config.yaml
num_hidden_layers: 15
hidden_size: 640
num_attention_heads: 10
num_key_value_heads: 10
head_dim: 64
intermediate_size: 2560
vocab_size: 8192
hidden_act: "tanh_gelu"
norm: "layernorm"
norm_place: "pre"
norm_eps: 1e-06
positions: "rope"
rope_theta: 10000.0
rope_fraction: 0.5
qk_norm: false
attn_scale: 0.125
bias: "none"
tie_word_embeddings: false
parallel_block: true
init: "uniform"
init_std_qkv: 0.0162
init_std_o: 0.0
init_std_up: 0.0162
init_std_down: 0.0
optimizer: "muon_variant"
learning_rate: 0.00174
lr_mult_o: 2.0
lr_head: 0.00696
warmup_steps: 200
schedule: "wsd"
decay_fraction: 0.799
decay_shape: "square"
final_lr_fraction: 0.1
batch_tokens: 131072
max_seq_len: 2048
doc_mask: true
train_tokens: 723400000
max_steps: 5520
dataset: "wikipedia_en"
Each number is 128 + 24 x the weight over its row's rms, rounded and kept within 0 to 255. Layers, rows and columns count from 0. Numbers have three digits each. The size before them is the row's rms in percent of the matrix's.

# o: layer 8 attention output (transposed), 640x640, rms 0.0801, rows 335-364, columns 40-79
# v: layer 8 attention value, 640x640, rms 0.0493, rows 336-365, columns 40-79
o335 101:057153141153125148094095146134142124149112118090147144116119123156152152146135165133136107143127167153142144165157127126
v336 103:089136118109074112119109111134100092148129126112138138111111150108108146127121112126091151123104115102127134112144142139
o336 103:154105107154135125121166100148105097091108139112095126107133097122089112158110187090098116161114108164118154151154124134
v337 099:160090142134117132140140162165143112173150095104112123164132131140095125138168132139121146107100119107142134170128126104
o337 101:108150134114141153170141123101110103139128157114125137118155134131155128135147135146102097128146097152133118124109144083
v338 097:125149143102115132105167160135155167121137166064159158125113098133118131116143064143136105133105150177209125139129104130
o338 101:073163143105132167121131101142159061133155087122105082137139134123139155130123153085132125106076125141145179081114123140
v339 101:149138112153130079138120146096139101133144142163111138090139142161117099135122120135141172083142134108113095156133141138
o339 101:073152115109139150125105089123173126111109139089104088139126140123131110136147160148148122171098087099116142142113088145
v340 099:160182115114117076120116132157093127122089146128148128134095143096193086142131117094094140092143119106121116111109125152
o340 104:097082129162124131112152129140125096111103101143137095150112138151122154139093167115191149140114149159158155141096103100
v341 098:125144122126149083118124144096135120145096119117129124159102089147178108135143142141139133127067115130136129110086099127
o341 101:158134124141132088119105139115144128148108156144113150161123126154105135119121116144102122118119163104077121124134136127
v342 100:155110185136171108124117159080114103161167121125134156140138108166116133081150129127133134098085143085105122155177183094
o342 105:094133109105108166178111084130144130132104151111109137106090155084138120111112159120126137093122134144167155093105141124
v343 101:163120142129103152163096158097198124121095129082154146107105108134129129140138118156106151123137130137155135137167117126
o343 106:119108104117130150143118135125129103112181114087118178148156104164121075143129144123134127147071138175096138108141151117
v344 096:148157100142142144131130103157098166115127162121124138121156106134141132157092124108129125121168150132121135114130140142
o344 101:157140150129117125105075136124146111125130111173125118139137130141143070093094104114153098146135155114117129162114111106
v345 099:166150110130141155129112156148097097094107126179141125119156146100109133107159129106194160131102147108126126125146146193
o345 103:139155115153135144171083116162129121117103100104152119166187110138130107154041109117098085126110146134129123118129150094
v346 100:092147118098146117128170155110157099097165135121142114089108136150101129102114132126119148093117116152141157087087105141
o346 103:068177127090147140153118129125110113138137122124166164124109160108131170115094145123104113095128122119103107123146186109
v347 095:136162128100089163117190134119080117104171114150117135182120076115119147132130110092124183054104097115132121134117137114
o347 099:094099168138124128141157158109106129141088126135102132170159076105153120121139086157109118147164145151178141121157096075
v348 103:151115111120120171147111098143141122103154141147140122106112177115113143110115149138109091149124166135116143111141163158
o348 106:084063111165135117128149121166106147133132110124170123155158113119115104122158178132117140103215088145087159162117136085
v349 098:092129184161122145120124176171104141122152133140093120169086130135119118117121140104141146162109105165103149163157103120
o349 102:177127104126128142185170126144157109096161127131112131132151114121123084124099123139123142137101125170135131147146148106
v350 096:160141150103132122130129137103104174131092114102155150145154088121157160085163133082125123100082144153129133137188126106
o350 102:129108130146129142121114194137138091116162151140116118100111119131115107099115147093148124115101088133118133124110118072
v351 093:149107114099122191102160144102135089112121107130107109105092105097129102156118114110158123146142111104113105077144147116
o351 097:115111133153136106113139107117096144161101082121149102139120154141110147116149150137143128150162110106135148196142114122
v352 100:127160178135158095148149131127098129135154115108157143116149141124091116136160147103164117116107123121105079155103151122
o352 104:110140093104134167113139119131142066162126118101095080119095143142141127125121150140141100152117137083148108106079132131
v353 101:173128097129143149125109132135121127131097116148122161094171116122152139117098141094154114130085121100163153146143114141
o353 104:139151153105091129138148158122123109113134159152107141138112090129121135106166098133142136109176108128110096091115144095
v354 101:156137120098108107126140166129141136175126154099149111099140138140114121106088120136160094110098123110174128130117119133
o354 103:137152103134109121129092115119152117106114074129081127167104144148126142133158191117093096165155103097176167126129096115
v355 100:156149158150075068151106153149121107131074160094091114115095123100085134149134140146100116118105120135130127162124111160
o355 102:096140143121137110104142137079121135156153140123143133106112141163098132080142148101158170137139146097111145128150117142
v356 100:122157126129139208104092123120107153090157144143122155152114120117125108135128106146092077071126096088123163115169153116
o356 107:098155151093127127116146111108141130133119150133102100064150107106104126097145142095149109148174123176121142102157123103
v357 100:152112126147117092149141166093102129117094118167143107131129144124120147110122106142155164120144089120111115120147129105
o357 104:107121064128110118078145101112159163140108154148116130158122116128147096124116122124129125119126147133107127129118162138
v358 098:100121120144130201109096120160090105140078186135102150135114085142144132143127117098113124128120109136136156109169114147
o358 102:126104161115133114176118154100118113067103118128130103130032073095130123115138117179121115168144117178135131159153141137
v359 094:125120086104111181103126163134119146092119171091120136132097162098118162167139115165092122122098163101156153144137142135
o359 099:111141140155109132118145138109154136155153103152142119131131109109115083187150143097111122156170103119188135150091110142
v360 098:140126084161173141134159129077110150167150147166155098147057120112163114135131130114112156136182136110129075105144123123
o360 101:067128141118147090112144125137122065153101142141130076101148147147076139101110102132139114149143110142081138091144153111
v361 099:096159114140122131143145132143123102105117131125115124129153116111127164155109147115139095063125121163099137158124134106
o361 099:121159106094103149120101138091131118127144127122107144154118159131151104101089128149142135080102166155150179131103171168
v362 099:099120117100098175130135170106135123082112118128136108120117157123116112167130144175125088064156098086124110142150120115
o362 102:164160115153079154117146179155077115133090154095114109133121157130080144123116157121112137137145128133120142090120128099
v363 098:109148130151111147167141110107106110109105124103142160130146170150123152104110134132143136156180136171137142150119182109
o363 105:148138154120097148099084179124122105113183158143100139130127159135125122150128113145114104116114158118158103105110101137
v364 099:134123114135124103143125105177136107109089120159144125114117192095101096127117123143110057160174149133112148118128129169
o364 100:128153160165115125146116124152121144102129115123122103164097079108124141169143139112139154093132177146133103114164153122
v365 098:129117130162146116054166108144137119147120162122100149098142142158123156105123139142097116059188105101127096150159083123